Each number is 500 + 50 x the weight over its row's rms, rounded and kept within 0 to 999. Layers, rows and columns count from 0. Numbers have three digits each. The size before them is the row's rms in percent of the matrix's.

# layer 11 attention key, 128x128, rms 0.0858, rows 120-127, columns 0-63
218:589474461534452478581466467532451530569539473443453498559528448475541465526482506570494478440498434555506505531484664457507532514549549451469533492539562462505488535553571521458512548431472520
090:466605436520501434530509505508493494397501429610523545458469496476553529618548463492494475497484451537527457521512497531540495523477437522611520422550491445515503548520529609566515441429424478
106:559513492460455440574471583470424532580484546495488515510570446487526399580531482508578524477473514556564529615478574533469460579590501517469490545398470480554535471444518633441489445486486527
107:430517552455472467411489537354500446543559478512525514413513524503364492509532550501531464532493474458504545492514461507479454459500533460539499600486522550469485504412481419595511461554581522
107:581400426428446517503471530516428619471524517443487411560498582558545495471537566506532591574496469497450404571379473452487466491423459510537521490485478513517590540542438495474347572454454491
103:480435476465574545496527443477474472481347561441565502452408526611519555529451494474493408525454521509564529459465567600466531569508488538583525523545419554465519438465400530549598512522507459
097:510493626549535490435498547495496466516409494524495535434556432475522517499503523430473456546453564494494546454600409508440509479538486552459461536510514520467542421431498454495512399609471546
096:509438487496413504442529506441430540484578513521510490563486504577525453549540483538470578502509602477573577567391528474573498585498387508447518484518462474464596529481555519459443453470492504
# layer 11 attention query, 128x128, rms 0.0866, rows 121-127, columns 0-63
103:401539520425462476489432642448530485512474599495525416469445466362504568463451480501521495522506439497552489473382482516537511440564450486536521540442416489477487477432528438509521535486589581
101:544490532551502525446498515496570556446439417441505513521551424441522549522495581415534441525468414501489461428518493495499538525458442404602479570508426486550624544495492499490514495514514422
102:548531461497483539502419453546528554450578487458486482491496541386470525474478563436531468420548419522524547534484542453444625512464516492436446511466488469572444480544460456466534565502502473
107:519471498585575521535521462520403541552482466513542540505436554575550507537545437580414500526583536582488506483558469535556519532488500517448461463549515524466608474523533571498418510524490505
107:502565416507381500485565527549624449517543421505500512553567454444462435540546472443457442509518460483475496505479517384484465483498538497608616459484530463527372538489562462418501501466510490
095:453474481489544568499508507468452530512506502458507435540493381468511527447527564519541513478453539534511487458515574528489483496442457419507417598442487495489412499498421429519567544449477541
091:484516529478497535491568502539433566534457478523531530487467464539450554476523518446481506491548473654570371466493475567490511513421468537531467388510460454481526601567602575496472498431441549
# layer 11 attention value, 128x128, rms 0.0799, rows 96-127, columns 0-63
116:564471523547437511429543438474515530528542504525485471485514500496528514568562509446436547478522564472568507480506502517540518474484540528568549346471482471482549566552567470493528490476397582
102:443537478540581408547511525497600520454496574598487383537473496486525537519506536507531454417486459466521582405451472491628549574589455483555515481499438625481479425470525505465580517492452501
111:433543514460491480523447575445457495492387434507499447526478503393477530584357489489596532518433551485570561484490506544535503550601468495460584429477426526534517464551497551588450542568481477
107:521517419514427474484411429498501429474431539506478427545469544400490493566529463465491528597520574491549472516537523498511559578580499497427586499489516574495490430580470553510454515561472526
098:545521502571497392529564493452497565525511588566544496523481582470559447507572473500463492525465513470518465490522477460538627487539478477458526660382418502581488501349488470521507502499460406
102:488455549410484401567418510436484518486497426550554465524535570398430510606390477506536573529546538543525544543493527568489481458552436500367514450446479557553527440537502563541379477470476414
089:495502497411540530484441526481566437462549551482510358572502514477499517470450474365476547562487498482414495495457506490484604546573482463502644424476516548503440440515434491494457499494468414
113:504502444533484505463495541447518489553521486517458522562669575570500547572517510551524524573514580537527492456501492517522464491460505523438511499435460471434524474497515539553555488521555463
097:532524568460466488471562427544504538568446484459457516453506521539418497513557554562546449466465494485600497538530499570517478492470484502498471529503549447475506581472577421631519505506600521
096:542486484506357561501520508596465533541472487542463557474481516506466535520487482522582438468488517555584530510598503599510398468536534512447482474521502479443551567551580556579475497504476597
109:423553564505396512482495521519367452529429457552473545429422446484441579483489453522537502412506540487551561550570483511514463446606451475409464491565560461491513573494547456573430497516577479
112:557469465539463573553496566495551517492454468526568429542592504514518484627504594546528462527447581526601522511483505626478475534551493530537502434417456498425583477531437472620522442454506480
115:501505501492481445474470478524425417503435569567527475489491466439484437571540463401527466535512537451626583493565528491435538603539478530427544594520489517452439503517546463551482561553580532
103:430507477631560437470438536478501497482570466562479461511481492475456547472464447540450447541581504535423599541433486440553557600496405507582560429574429549500487456562492430464514498543472441
127:534427587481543572459517453552487534526444459597488487462504550527495497472539427543419474466517496550452515381549499482461564414496503507518402468504482537557506483513433497554542456419452513
106:508567412548485470512456418472582458526471471636519472572545635468568425576571459543471506477562530601526558511491498550508487510504621460460519538407441524517537478548574512454489428477478511
108:457483567481501455508425607547436466465479435421373565510536474465517467547409526504538548504595442484521565530575492566455413487459435535500466543552528489449485541591534596495428501610526538
120:433494502505474493465495501514440463474496475521532502499432470477508504500532436487537582511530647514476478530558498539556458486479565535413498466561561526581440487529425578504477511513387570
111:459489429550557595587415560520513511471542395456553514537487474570493494513445511548481376514527480480358579501443509586488491496492488520546491475525492602509562506533512523478465509495493515
106:470543523529510425509468475549464519531501516560478516504474486484465394411507516485500428415428462488506496481552507484591429513602581458546504504500553469454487544442532453581518509511484659
106:537421412574572580517538406493606495475483531426513548568519533587561426459610541589431459499586471445461404465487500530480458495370548485505532504484452520513579519507476514476558508551509427
102:494462418534520594499518488505492469444559512452582591505572502544540487542522524461467484574630533512487428461490521500352599538420496641425559512534454530505553441570429544439461501537415462
109:566513498505430520478558458451632489520531425524454441511590506567558473536490514500499544542476547494466398539463500397512452421434595537424479500529491495441500478517590555479541477503455487
104:449566540374443424452472521470579501519488428506473429444474547481405485515488435497501521489409588496481508498563519422574477441592532559439541522495564534476475441434563591449456494505404486
123:497591420487559571533516465543433498511515488510522483476499413498535503511538567450513361495466477461546540486508513560436554630584468513642510533417514489542473427531453505575500424471561544
097:418488559479505459549424603522364592496500452518533591436474461428361533536441534552550414419440431493517577492479471503534500547580414474503500419456504526539499557501559458535511534558455566
095:485546441467504455525477461566449513523577478470518601503572450517461444530495609509444410491494491401454430520548475466447446525488551487463505549508522448597465584487552486588505515549458527
101:438532480529484460504494522499464565509438468458488584502440461546452479533554580565553449512424481489517555470507492556630449611571513440566457411413524509484462527464578541531614572538507590
111:477422481475512538539458599403522561501465473440598426569431488514488443531429483539558476525391556534575569472474538595608484507619568498477539440462444562484542442542481472598498478520426454
103:554542431535534500496495394574571523484512513360464527562532446550473513467465482471491439446504550422324494518497493515507454518461496470597540516490486442541507553503504474481497592562500505
120:560412476476455452493556441513550444527474609542621551482464548540505407452602438465433481568470567529627472519542513501464406485513620488437505537450555432517496469535505465536491498465459600
110:468573585443491462512484516507521498530651564511466483451542504502518497450444515416548517468447469530533431444483463381540597556493509504488543447462525463517568548570584550458542487506420591
# layer 11 attention output (transposed), 128x128, rms 0.0784, rows 96-127, columns 0-63
112:516497357517484474481494461617527495463541537476541518523397465593451462544452563466457474511497473530546572448511482532642549543528478477475485427480428479518504485527521446428606442443495431
111:467456492517539424485457539497494489538519509537523401485456427593440530603509484467502514521484610581450531521480613485638480541560515499477527522502488505457559555524456535534538453558501592
113:502489563502446514521594549525433470490537469464538451501509488480550513509428436538467544470603518479441436444498549440590540561474537594313562508473464490519421532504445447585429529525443501
110:485489470529455403520525640501516489442537522591534479503510569452569502546472478463416514466558424523395465471443609413528546525441520522508556498455376464549502435444501447511464545520542552
101:504565487495514558435468416485544480517505463560508433452451528537467492490457452505446474494475533556489498461412646513506453437525501524498441535481563553488489458530481514530477500411476507
107:469537476547434562530608543426491458469503510426576456565605539492548515470487488489486472410542543428437483399492531458491545486433598501372542440415465452486457497450426425509414506573504499
094:381479546563536466531546595432545516459507614523486457551530512482568548479510503478463484480533454505419499465426663484497507509501546569450544484468352484581499496486499494520413565533564522
118:554537531451499450507517464544496512549480428475524516459527462527459566547476480544532462523510460452506541485584548484393506515486489577383438528539544495523448487484381502528584488614458423
100:672500504433483486462555374589446505521482332501513540496536474501515480468494547484488545508502532549548400498549417552517479468493487471467487449588604466457498530473514496473527462409422439
100:572500428531470464534526500544467504503521355473557537488489551510518456509493496537431555525501516501507487515578274468608567566458488461536514476542559488463480430474552462471490499489402487
114:516517479478478499482613475515439495531520393475528548530534448474567412459551573535465578473546508506495432490525316379598523541559484489481560524562563477480487530504568433493525534483429464
110:540508474507575497507533418551459505538502393467519502466525552517472559485434444558535591522524527503497472459579525576476537566481481470391514412452542408482482471492467529498585474584515405
116:518480571476451440554615599513490519474502452554518494522537542430572487562454490534406499461550461586422438519459628421568487444487536518504498515475414474544508513459557411538506520445522533
107:401509468520490500493463614431511509478541647531526527518528445457504506498485485452528532492470474470543577489487598448478454544577518526481514589470450519528521574457489483506581482527545621
124:530423520548486533480485428526516461511582576429380543462473432609529455492552507386553502458560525559523446542571618511442532462497466546544472501481560566540502472510545563479532552432501495
105:560435437549523523488554485496500426529514499522510508502490577571525477547480467487443456489487406548429643466538494348477526506463518455481498512445461492518555479454554437449593428528525551
113:526595498481457581579587483505436495480546475430558524537620498458507484444499503571468526459508477437430491574514353488468550526448481466446547575519520415519486509482494482488546536547469508
118:463458448548475400547483493513433543454527530489490445490459543513574454527521463505527524512561434400427465492531520369546603558545526482552503542487485530548437421422505539506507539533467536
111:464475516537506516496391536448436503519508557473481530546520556524483526506523476569535523482427472462496570504550492492360497520514502497447459555412605497453477520495438454469506526563468520
108:522441426520505453534487489469503536492435402544567528492419477527496506471492440517430550477506523583478536479520388457656511558486430432589511442575535531441481465521580525473450461453471543
108:605507441542557458471377441515554506510549527536416556480480551465445553508493588437569481568456546552503547536490496547315475505512425526634432535464503483465508495468478493454576390468509544
101:500519542559480493522461606484543501464517654487461511511552585488506522554499510496523479442511453440486497556492659486319490419503555520504457605385459447548486434471487469561479524558541490
110:591541439542525453510479501568585454484499541524456578434503553583499594574523398451490467541532444451573538457551437532455488476483445506507535460517463480606552507447515528464482466616498422
105:455535487476427478469549597465476461490466518530510494485499471605618452548562472458463430454543453432494463458440567473648448490496536547415550473511446526579469519519515485504393580574483452
116:537428579495513443477511515572484533518445452524572464510495501481470503484531413562445558501545511553478415479491702520389464464466452482424429466395480561493489505490494483511562515503566499
101:521459512483452508507493597484485491593448432450608515540493462536493496461487474514511543461561552518539463487511404524622522525470495536396453454489609472394510474544470442550442504502444488
099:581541490542509480512496469550551512562443393525457540504432528430457529513493421570474561465554494498501491440503380436378484520477424497536414496489571473386482474445494435495446468542452466
104:617455486460466393516401484560463528539458421534542480518400470548450519486468425554554517542517483516564490475508494485601564558500426528479460445547562519418485450521424527508500478505467469
116:459429562506516496551475515452444506457407510495551512473531571533547506452462458563576521527546494522428484442513652500606528580501552538367491445466466481500445492518436517540405507523500509
103:499486517532528462478431410568403532488529506495414477527497430445473547487554522527404537508483461444529579465517481509380485594595462539559408536555490524509465561542497472530448501459475552
117:506492495540477452516551478455546550439394460539489509491471588474582463524505483543495451495494442551418485466486591504483464476475523468573469415467475550490493407467600502514485489461570495
107:534514466505544475523502576539591504628504531458585488494424464548468564534435458475504504550548589525521506514525375498628474474432436490531496512534550513401453498533470526487509496496482503
# layer 11 MLP gate, 256x128, rms 0.0965, rows 0-44, columns 0-63
100:449403401531460536512478447483547487509573500483422540526464535426420519567425560585554576430429534457451569537490513473468455483471589454543484432521536496584544528523567483530562456492482520
102:511443506534411533515384536396472535544559475505456575503503564519514521489451509589493567519534508538565490585618528500486560470395483474491515432500547573577435483533530562519544442298428474
101:629446413431540534459423517534419476569578524424503527540560562522477504620478459501588513486472477478581544432508555576400458477544473454503520492499519590518485471518456534526534508555461561
101:532507471507496496546526528493522567480491563535505518458507420411452583496481520493478541507462443559488512496501548441436566539481469501477532451476533394557504621541503531543498548518541496
100:525529502534518504483489466605530433474567499433561503511559535538621431480475586482488544435495476488569542501547479426531531509521507456448498479430543452634617539556424460417548551393541518
098:512447556500553487486465459471479531494492567448483413592499522432551460531494438556518517452493501560466441499453531528425520508386446461529537493526545446496557521493521471582458484556496515
099:461546453539511460438524374547423543522543493494435486579458432451550554505537389482524473531574535534497487503514517581544497480470530508489494496463584536480519488498472504370567477473470490
099:482546455570474448475568497621473580416535439469557519533348538456601432543573457482463533524530547562447545519480492584540496514499501512538564460559415521528497606529487468404499528561456447
098:524518516557492503406534512428487440514514387407493486561584538598476597566479500437527510501524559557578574489502519453529442540466486519532438487536598566461512524511538521467578582471514452
101:517567535493518477545491486561540516617548530447495507598560430411544496519557441541474525461463567483611474543472581490540650505371455538486504502517467516487421528484496503460497455372480481
088:458484566555507575492550556457456403478553496554451408458534533467521409463419512544531486497605373514458538499509516515517528573545539550516469564415452561493524424530501512522521559454453478
097:479510458480473469491535528563488483547474507575520482546525469533452538618485503511565495466454547546584527533422520466624559426621563567548556498485464443523583502444585531541495568519575588
099:491503513452516456524404488498432493530497534525499533539558568509518486467545481613481477395477523499539598404586540528545481520550475444415481492544581547496562531560550552502567453463527445
093:639491512484507518476520504534472544572563472496554541565459507570609551543508479485511528518435504532494433592563527533441614562563500525542568480506487534547505541571428436485473516475472541
099:437503481416489520504498543638480513565516497535450496569434484532560502590454553492399505435416496481529442459464532493585465567458408479481408513580498445569514473449501522530561426492490445
089:490470449560499430460560551458482431447421519470555609541449538465450478557470541599498538467567517461486514465540552442521470411434538512531498466511466471541572416518579576522515573462470420
093:516458453535560455497446509492468389507627431536511446493553461430419405517491429580447469476532503508492517567550473439578516458508608469429416478528535427521336521546468507553566566493516584
103:532568469532424485439504527493454529520498580532464581457531538533466517457443528517548562481512419538471531534445530466598589492606525528555595523597569575534530644516518566396533472422509535
112:515512507490437555579498455446566505464422403439462520475547438482559446562425562444419489532576526547501496567551514440460486587506454449574492452552551340493535565499500550469492473455466510
099:453478455598492510511459546509485510444494495480524486494475520456518545616486419576430500405567486564511460489513566415584524513583473487551589455501487547563508496507458563486521493377533546
099:477581475433449485403468416577499531555617480495564528493465445480618499547503491536608476523482427595501512544466546467479531542502619553555479475553491466484543536549438519529457543521457548
107:577467475480508413508516507510477487500579541482521435545564583550565519542499545541466374498459529595527494571489534534416498445537488490470514473441467601578517500476497535546508501420542545
099:603533522457534419581547515496441492483467473391505620552482488547442433567530423510527407476446511468538508580534488518536565533383433520564585481498526485535493487484473483457538469516490495
096:534552407463377471605500420481520506469463478503455440593504429495466538531523419451570422501452373457458463565473569490524518444572535458509479511458495454477470526592503518479484509505402466
104:537536486546410552538387446548505422566515521476441432521532521547560491433421452526552470557521459557433520549454566471616523554492602426536493535528475512457521474531546499484491504509437401
097:539517451441531504460478503602498483518550573548612536542566446541549500467545479529549589409474506572482482572503532571514604406554479459376421539554422542507546522508449469466487521513428491
101:567508418563505531490394462555446498484477556503511558549550486549419624504580545537589525514524531404564644483503543558533490474512479504532581475608593485536555465503482443501540418468561485
097:452470507532507612524441518479469511583556559442505579513555441477496573478527508439568422514547411510523571487518527457398551581537436480496512547501550487427440438564429539512586486528457487
099:516502493538530441573531379507499518449492462443520478516556475506391534491588545468462465456462509563378452564419553511522471554531429378450532541461498447489574547596452520463510566439518442
101:552475475597506510395525423563370533543500479451478542564553554405496502453501554488452487528450447509508541458632507515467546501489433533510483452514484528502592477496557481463490461472511462
092:556485620465570418492386497448482502523548543474459516468513342549529450516499482562520516487518575465490467546486490433418428472510442499500479539526562474484494482506536612499520448523545493
093:507492488530545535458519514551561526499573418517583506506478474498548527546492458567443565450490522614444541484582511448468476540541573478526500494547512475544492451629477377505440517461386517
094:508512493498395534508479462590441488611526443544423498507528532406517538630522416499577512444527494525484494528654495489449491413553480500489433470554542502512484568419501435491516513485479551
104:508501487552468567437468500487508557510618498574563463481515491457450496528400510562546529528494592475580525571525509446460614488534429516476510524661561529515535513502528482439523462461468358
091:521599506398547489456488428470415562455502515492509537453469491503538505507509484446511569465495427646586489549648557551509474493529496508424476565598456556540562557546477494513507554436503453
094:469530366552511493585508508487479557446528516439476547610412518485595572479486515521496503431514426527398526504412462564502566522478551510602442524434420560620447499606507544484495467490471536
103:433504530612480545487464547493413548567483534523472459555562536447563437463564581519433516513493547458527541570496527493516532469421441468444478417577463451490504400525513471519530444442461358
108:551498545579487484613531473467496479519551557480613563612520551468449509472538490475517478523529435602509470564522567581494438466512622496465518508515508462493537473479561544503515504549551464
100:458479482533390467458403478440501502491500560522530604551492470520508452508544508565569463388435430532384468581498514472445524479517529526533503382599587431478509509534490517425509560438497546
103:583509516534466525596500480551520478518524481470484438485510520468527356481528509463551431572546525513514474504510506501483479561488458489491458420448630513445519390476484502549563546498465461
103:473440539488487496498461381457351542514628540458468450485491524419438519477456466529557492495418496574583495525506528531407473582597473363528489469504536534526451528530524574440490540523559554
097:575371491536488426546534508469567498560478499547613537615514452481503537498510530507499479455480480497481484472503567458475410505503503463573460551487545493568457510567464510527545526562524474
096:614463478533477474415490428520559480440488428493518548519528552482556530504481473580588527448483374520504453535516536560574551456464525500519384504488518468568488442455474513502484411511505457
102:461439523477514470560486472596439440487584583528387546523545502560557464589441443487485522516508562511608416599544559464485562501521463438522566406565433477544517450513501497536562575463556488
104:478518472500501483507512491523478570514516435466507481538632510412492462540475444550485496472521536569457497452519548593534531590427459494521523511521563503554564470570449453436590537457543508
# layer 11 MLP up, 256x128, rms 0.0913, rows 0-44, columns 0-63
103:468555593534445552396405517520470514476465454526546605501535539465606543556562508477571585481522403455500519596507496530450499471497432517521478557521481469497466593499535490522479520462486478
099:467374418552480561575454513452476501491502524497466532491470532465478549498458417486518577459426466513456446459556534469506552452568440512463539589467550576545502494429468468548493464418572478
111:467519589471417466410525525451598493429564538428445500502481467503454474519576519446515572521548461440599523484433495487485575634492499521541419493540474437581437417485518478496610515490576459
099:525497512468499458510536504543542561477547544494483464482515516532547575488504508509467498474485548511402524496470542553442545387552490508391405588513479537580492471542559555543422566492590588
100:612500335525485460446458511521441532458437430445467550508465607594439522534543466517519441535539506468518537511482481429462521507406508509436550469468540542492528470476523490492496471488422394
099:540577436477445463499427498472555481469490467433585455454533454417447478429578474479463460502423538405459409590489543540554520512444451432484405510524419504455574461539494519586546454483526462
102:546501550526493534582544482541505467475383564524525490566531570491525434537440467573553487505490563497489439460458488544455624480484370458478450543522466525439490476527486559382476479516461535
093:435542379575558506477599486447420443425529450492528439493457551452562389497551428532473574511552424487539508505455475417475583535527471459508542426496495497537499457515419495372473543442515428
102:504400460486426517510464546456521478535545484523582423478497527543568501498431491520480467520545499538516581496446482463502545516517493487463496447457536532489583534557465425425468524519518439
105:512530543527501430474431570477578497486544555475551443526513501478507481517504524547503539514414521455432480523559521515564568466533509441420587545530433501493427420427547530402500449481563429
091:458589564414575488562464409455499498464547535470430516505573552472518491435482477510480506382408513564525483557488507630453506524494556503517447490467509566430461553496502513549499487547560476
100:470410500563498462477530500530542477526439424575496433416475423520574430588497552495515514477438507602437606549450531489542504474504469457408470551595508446523455485565365542551674477467486559
095:502640598577498515520344505506539499511497514508453559545542544478431523468510532489440564437447517462529529452534500518490461494584492493513485593489500559526539486529456445525538419488585557
097:516496545465441477455466616498472552530468559523450504490349520467472514545468443540410560523467476496517528491515516484496469541564446476559492503472417522444512548466456495556538520473438545
101:496564506511525502482587495544475483533530438475500626580487565427544528622552509441541490555433536449420514645567420444533421559486585575452469490593601571527546377551507517536496472459455515
088:518492558572371557508485515473434476483468533522491549465461567535417427511451485407554445468538490509558496433491529487411511513445563537476477527425555526507527466497520441480521397470401506
091:505613521558506406467427483548569483520494506498558455465526582464462387596491432428496484483486514516529503408622557498407458482480541533395481393468488453470508512520503464574541516552511587
102:541433481443603460486478484546482508460507364437598494524468543501511495488565479464553578400520478503475459526462497608476549552471522585459419552453485438473533538573501508571487464431446463
112:540522498459506443543441499546503475450533521532460588497384446437541532504453508557452525504465337461545478503561498504463544406466478457560408545483489401463525612528435600528495405555529515
105:447492510509526458436524558454420436452518509543471435487461593487500614553458442557541442458465498487500506474461509564533575501446600523517522535547480522489415556476559550552558493496464503
103:509522522485463510434415465565526513570499448518535449553557476418480485502519538540593628449479422507459479575571510445344517458476477563447455506447478449524500537510450483542523491486488533
105:538519547546504451526506473499503586463553534468466542506504468476429462526461623417532459499479440523446518501515545563518514557406518508497480465434413589470544560378450458442454350493487501
099:481431502573479489599496467523559537444477453583357448515493511485427577483473511537448523491569477489551438347445546534552470510443553485560490509515475473498488482500448569594507487466576480
099:509526546479503488551602569407539492470434528580536496483515517439549588374546528472479485514471475509563455486500540432439489491481523508513472570512451469477502486577493467552517555593510483
104:497540458534527568455511552473642438537508474520498566491482491529447552529523585605503436505528499517463475487398509563512511472600551591532535545433506541539430427511483543567528442476538495
097:500428548548509560550567582457510483519460548501380455508532407583481459526506483457472554607496573318515458552502498428481490516466459512420469559522566450438439485568525506620505548494441563
102:536488482604529489546489493511505530492488593443570404506422429511589490535469464517544531505582476454496559495471515628494547378500512450527558547428597467507515531435430439514529498490459489
106:497505510429539505606433466476505513370533584487545492530419523457540527543504549504521432469527464467508472490414468511512464568442477463570520449452507579576554528496554448487472454531590564
093:521541581433474446488515520443559516417447543526475500476465444506519439572421548528454458461552536500500466521567453469549512512616590587426460425525483513406472511499555509503523500572401456
097:485559550550483440487400484449427517540542502516417537468535522491514440491391602511480417487476545480482497519549490502522483496391540523570520446552449456496597517526532550594497462443476447
094:507566467563429550583524463434521474501546523450521528529584513466504492592536504429481544539500452513579442445541510535506585503416517543484525447453498569484573519458551396434460428486491494
094:524473460435492513479470573515420411490486491490549385508509574433364522487511476539513463446544470484440472387536483479579520536572503484452506436469410539552422497519507495523537508523540586
094:534533548446494550481490500549495529451489490424535519557476597497498589545524523497484445538372512553434468467452513471458380498512455601450606500474494554563525447492508502475458498520456482
103:468448487449417604545549550489584473521535451429438544511542485478463406582556541466448509586464517502473485610505520583520491456425483432457497444531438468580524431505483478519566530521483446
101:492582544526517389517541467491566499517550545523557469479566431371533531569537447511493530428514474550479509497434486452461522496507442410453471517410490405591515573527473517502503449543475387
097:504505607467497532475512596442585463555508486599479393431513565539529585469510440361539497418408459465542507532509495582506500505510476497441458558544451468500473552547490464591552545516461545
104:469576499542497551504482467548451466568567548583420475501476447365527570512416558591449462505456398497580447497469512421413505527439484465564478592496491466452463463501525579574456546503481524
100:419439557584557459542570442537528485407489509408454504494473534473484483530519450479485505607416454634490578480508486520549444478471530406534522479465467580576514456385484521518538445516529482
095:516477492531506491497577457543495500531508555574520381535559522556446584412501463448516508617488494423594524496517544509502522494561503474572502566489532432520534427458460507446532447556522526
107:468506531462537502525412422502444429539552520460522519601452502492447480466586515483585540525517448517597493451543476441444473453538485468539496551448477547474416420472372434545474504454517598
101:458498446415508382507544487473473595429484537490517470474542521454353555447480513501422507521454543526507408482475485517502464608579582480451540525421470546526536465558451572463452521514479528
100:599549520522445484420472411507495511606535460481449445538421516471561419549513571448384456517480507499494477383520551473505469452526570511490496475524561588474477552572497486537556555540479438
098:396461416477442391472398525488583500422554476454534498447529477485481558470479538459483484479469478527584567431575462493581530521534502527555487463486542518521525405501468581491513481442549509
103:469461497474541521481428453423473530458468466548507517475427383506558562486468492509459519449479372460595496527597554450389467447564512424487498513542461486509473448479457454532581481415553535
099:482428572549450563492508462449504547553588449425488470510496534575545537480468550427474500582624518494553448391434535494494494542464528551480453480569482486518553485566422511500547572512517524
# layer 11 MLP down (transposed), 256x128, rms 0.0866, rows 0-44, columns 0-63
103:507553394458440523449477518352520442513561492480457423566439508512431474478486516496573544506603452429450434510461490478510553515478443467546526529525567532593530353540432483450538564560507576
099:367527536619480521468424391481513500467536531622448590478463551514516529369443513481517458409594506481566413412438454549539607529517485514423538535427557451512453506549567513436477483462563451
108:509510468525555546485550564497535503496530444456532620495574394542470467453540524570422514528492498504524493523453434444428528402506491462425544464587519509452394568453512407523526529513428556
100:530555586526405416580544542466521490556534571541559496536518425543520456501387582499546590487561493583564426531477511486439549595466485598480484493591497476484532520495448581513591475510445498
100:447542507443507488468425470382588579481431524487501420555463551574455522469486411553504489402412541447545439410526584502474476474580500478401567507523448485501494520567403543502482454441543560
100:478621442499517548533574461459522489504512485541424578551536525523577560564434502497497550464474514490347516459472505428530567549476380589405435535480501512546538566492487429481519541396426520
103:425555592530482456381493492541470478479473476461415444473495529508452603513435522435439557417513517493610482527474597456596435608433474516438467548486392461524503454491517553482515521492465478
098:368554450527460416532524454409607540515531417414585442492475514523476475507502573498514417458506536558436491501437402552501513427447499489474439539423403535463473518533491418424507507433518465
103:503592674476584512419525400507543568517539538468489514512481553562467471470538515451593505506573454458474550508521446451560464490442555466480499500568525571536444521564454518488564502564542521
105:498463411508549544460597448578446505510512544490392508540513587495507479464520537490547483576484406516556469546532577535528528446513513539536477511479590583479523554475611555503481459531544463
091:520505559446560440448525506477547453573470459572520518466508409430528528557519473551498477504424551488445582513521572415492525477445584494479433619474451459506534448573572466513548520484434492
100:575553542520546489503425485546465458525528459446491577587513495471522463438503468542490539491539542435493462449503432528417517564486421470547494548438502577491503488476565536441272498501507418
098:412533488460522493489540546454574464477509441583514432524491465444469519500505494429451484522531590565495492454467433546552492435422533493460554463532491557575471465503453534424472570548407522
099:522525555570512474498470561561512520559438470569527479478582478483498445425520609433538540591525541554454444517330531539464493535453640523535491445594515459552544476511483507554511520524520441
099:577425530469512589506489456477500475579528523560492465480485495429529396542473558504428568521632458462505492444506473494400537598486561539496462541543445479427615447502515513504412526525547594
090:575422497462553506526472463401489510457444454516573483532428422474461387456545462520427497388487491506507464458499377576518526518440548503513460499562544468442473558491444473513467547556483540
091:469563450522542541482543472560579432501546536481499587482510493566359440559566508470491429496506509516403536496493366464504446521492474570546451560558466461529489479525483429490357554570521512
102:502581450399545482451481594564507501504486500495449499528471506425529482465537505529529537531558506441463569499513559474563480457571550486532441489459610426549456437515561506492515481529481479
113:578464490545493429532459494522497470387536390474378484518503447428445538433510479462548497556511404509612494514482557484481508494479578525449471474551390468533489455546484534555442532581425419
101:520476620430463483475495478452531453512458463465496549449544551387485527480455452504448535511529438480522399449537499518519435529479551496441516523461511524514529530490489508559457488475493483
102:602509500494445501461532558543521583520538534469462398479457401437409484531504486510557494500496531568483469585558528546488424570488440399517399565464497508550474477495501498495527581497517470
104:404537391499527497511524472445490462503544490555539482499494505487504419458534453545505465347437534513526548542497500477497475546484460467474442390549465485460475484490442479502462560584496439
101:644456445468462508557537579528529564571438494451433529498438555535509472496547512433586471582589503616495528578432408565524498509555572523446473484480409456642533505516538522478485492506496549
099:440536502531526506515597543496527515557454506514558490513416597510524529441537571498459462471478492465456458508395425462472466439455448500466419570545455551444544511417452480482510567427633519
103:453514502556480523479411536472456527507565457550456441539430523463561521499538487513471464502451553479495510445566391525449454442501513412466492483449509420466536530531565503501417459587567498
099:514495539536471510462516521571461441516467561528447515539556536506536492526453566392487515557553407404538498450555537437490545491535449556483399494537532444439468517455537511553626506455486533
097:541599521557507514535475639490504456552536533558547473537528554496492424525560576508487445605508491432574478512545459558537523482475569585451466518481498504530526472561555450534420453540514548
105:420530448490496470454449505490423432462571465516441557461482472463487471528428466546569430550473463468510455430576467484468419518465538485444528457491503568613538365518505569494439496502518484
092:522482582579433471519521508462505539424477530466514487499571470432580512449426486444477552523490561556574532556533524524431494506502528419408497563459482431563593539531481487562532518551570619
098:440453439524388506488465428526569462558464561437517494475499460449487566552605489469550459542533476477465536506523470511545521577475477558544541457487519552369472450467487564504421459468574571
090:435485426460419475532462444489461465562520465500456489588549567505532572557490484459538483460503486436556508473599664490487534518577455544479523519449582553500461514549515523503598488475363473
098:533504554528514436547579422381460421443527533529554512462519508474542495572471536435506433482407531508514473451571318467467515494519439484485429508517538553517528425524428462423474493463511501
093:572491459446501458563461524461475429577462468453493365506569484440488492542483499522547451501556532516539425552624415484517507430591486464457416483516517521515476530494447506506545496540481498
100:490426569521529511456489515520479530504460575515505457502465530496448437410503584507467444460468514495514480382425681461473541528551523496525472489581497445486527462506445493495565498441524571
099:573542492502450546578531582494492487549543496493492474576551545579514583476490510494517449492416533494567557527547520478497502517457495471423495539439511637459508423524549503449574553457566544
093:495534522529538537457475538554529507384534525415528552550519527536576491485477452593463531487515464516525467453523500517518507463471562495607509441511535531579483430564425478457489526493535410
103:563557490486451533515428542510598376487546506487429532479468441650467497503535541556459453453521476422507482451479457495505585466468482482530417499489437625584416546562513486480372556554509449
099:506458489471461411468521613582477487548548471411491511554463491424502530471493398575576535426472408456496471511495498558450477462559469442493553501449572470506473519450488473419474535518530460
093:537394548630461455455473529433396447458512523447453541456540591552482419458438448500453473463444552507567489508402512524444390485495552427432405507531437473490451603427565481447537564458460507
107:434601547519513464496582469427484484554489523532562484494529430600601560481487573542375508480508549541450597487539532498489528547520502542460589521607486539478527526503509479559583413559488431
100:520543491434530525493622525523556491525467535514532460559411463554497454436578573395474536589527521511461435545426432476596484514500577507532523438526513525509569448531406467496573519513473541
096:487540522458433497435552564467456525561399510545514473495555417503518452507516433490494580538505566420626460441443534553453480504480507500539443423494507485488474518436422464612482503579448504
102:508539459461562484555459572482535486531446493488559446529403462496458416541478626554578448499490529525475440485554448438450600555568467496479515510464483595444457461515518480458538456492342475
104:487445467530586566527489552464475489427478419505443451495455457476506534465550496476577465422443462532556585422457456522552520489470603474501536541527531537495496508511603465501477524537494453
100:476446494441497508522586574531478496548518590480456504489467521479553489587475496461463479456553549512553474609523504549446518552544498568489499538446480557507484491511520476589482576543576470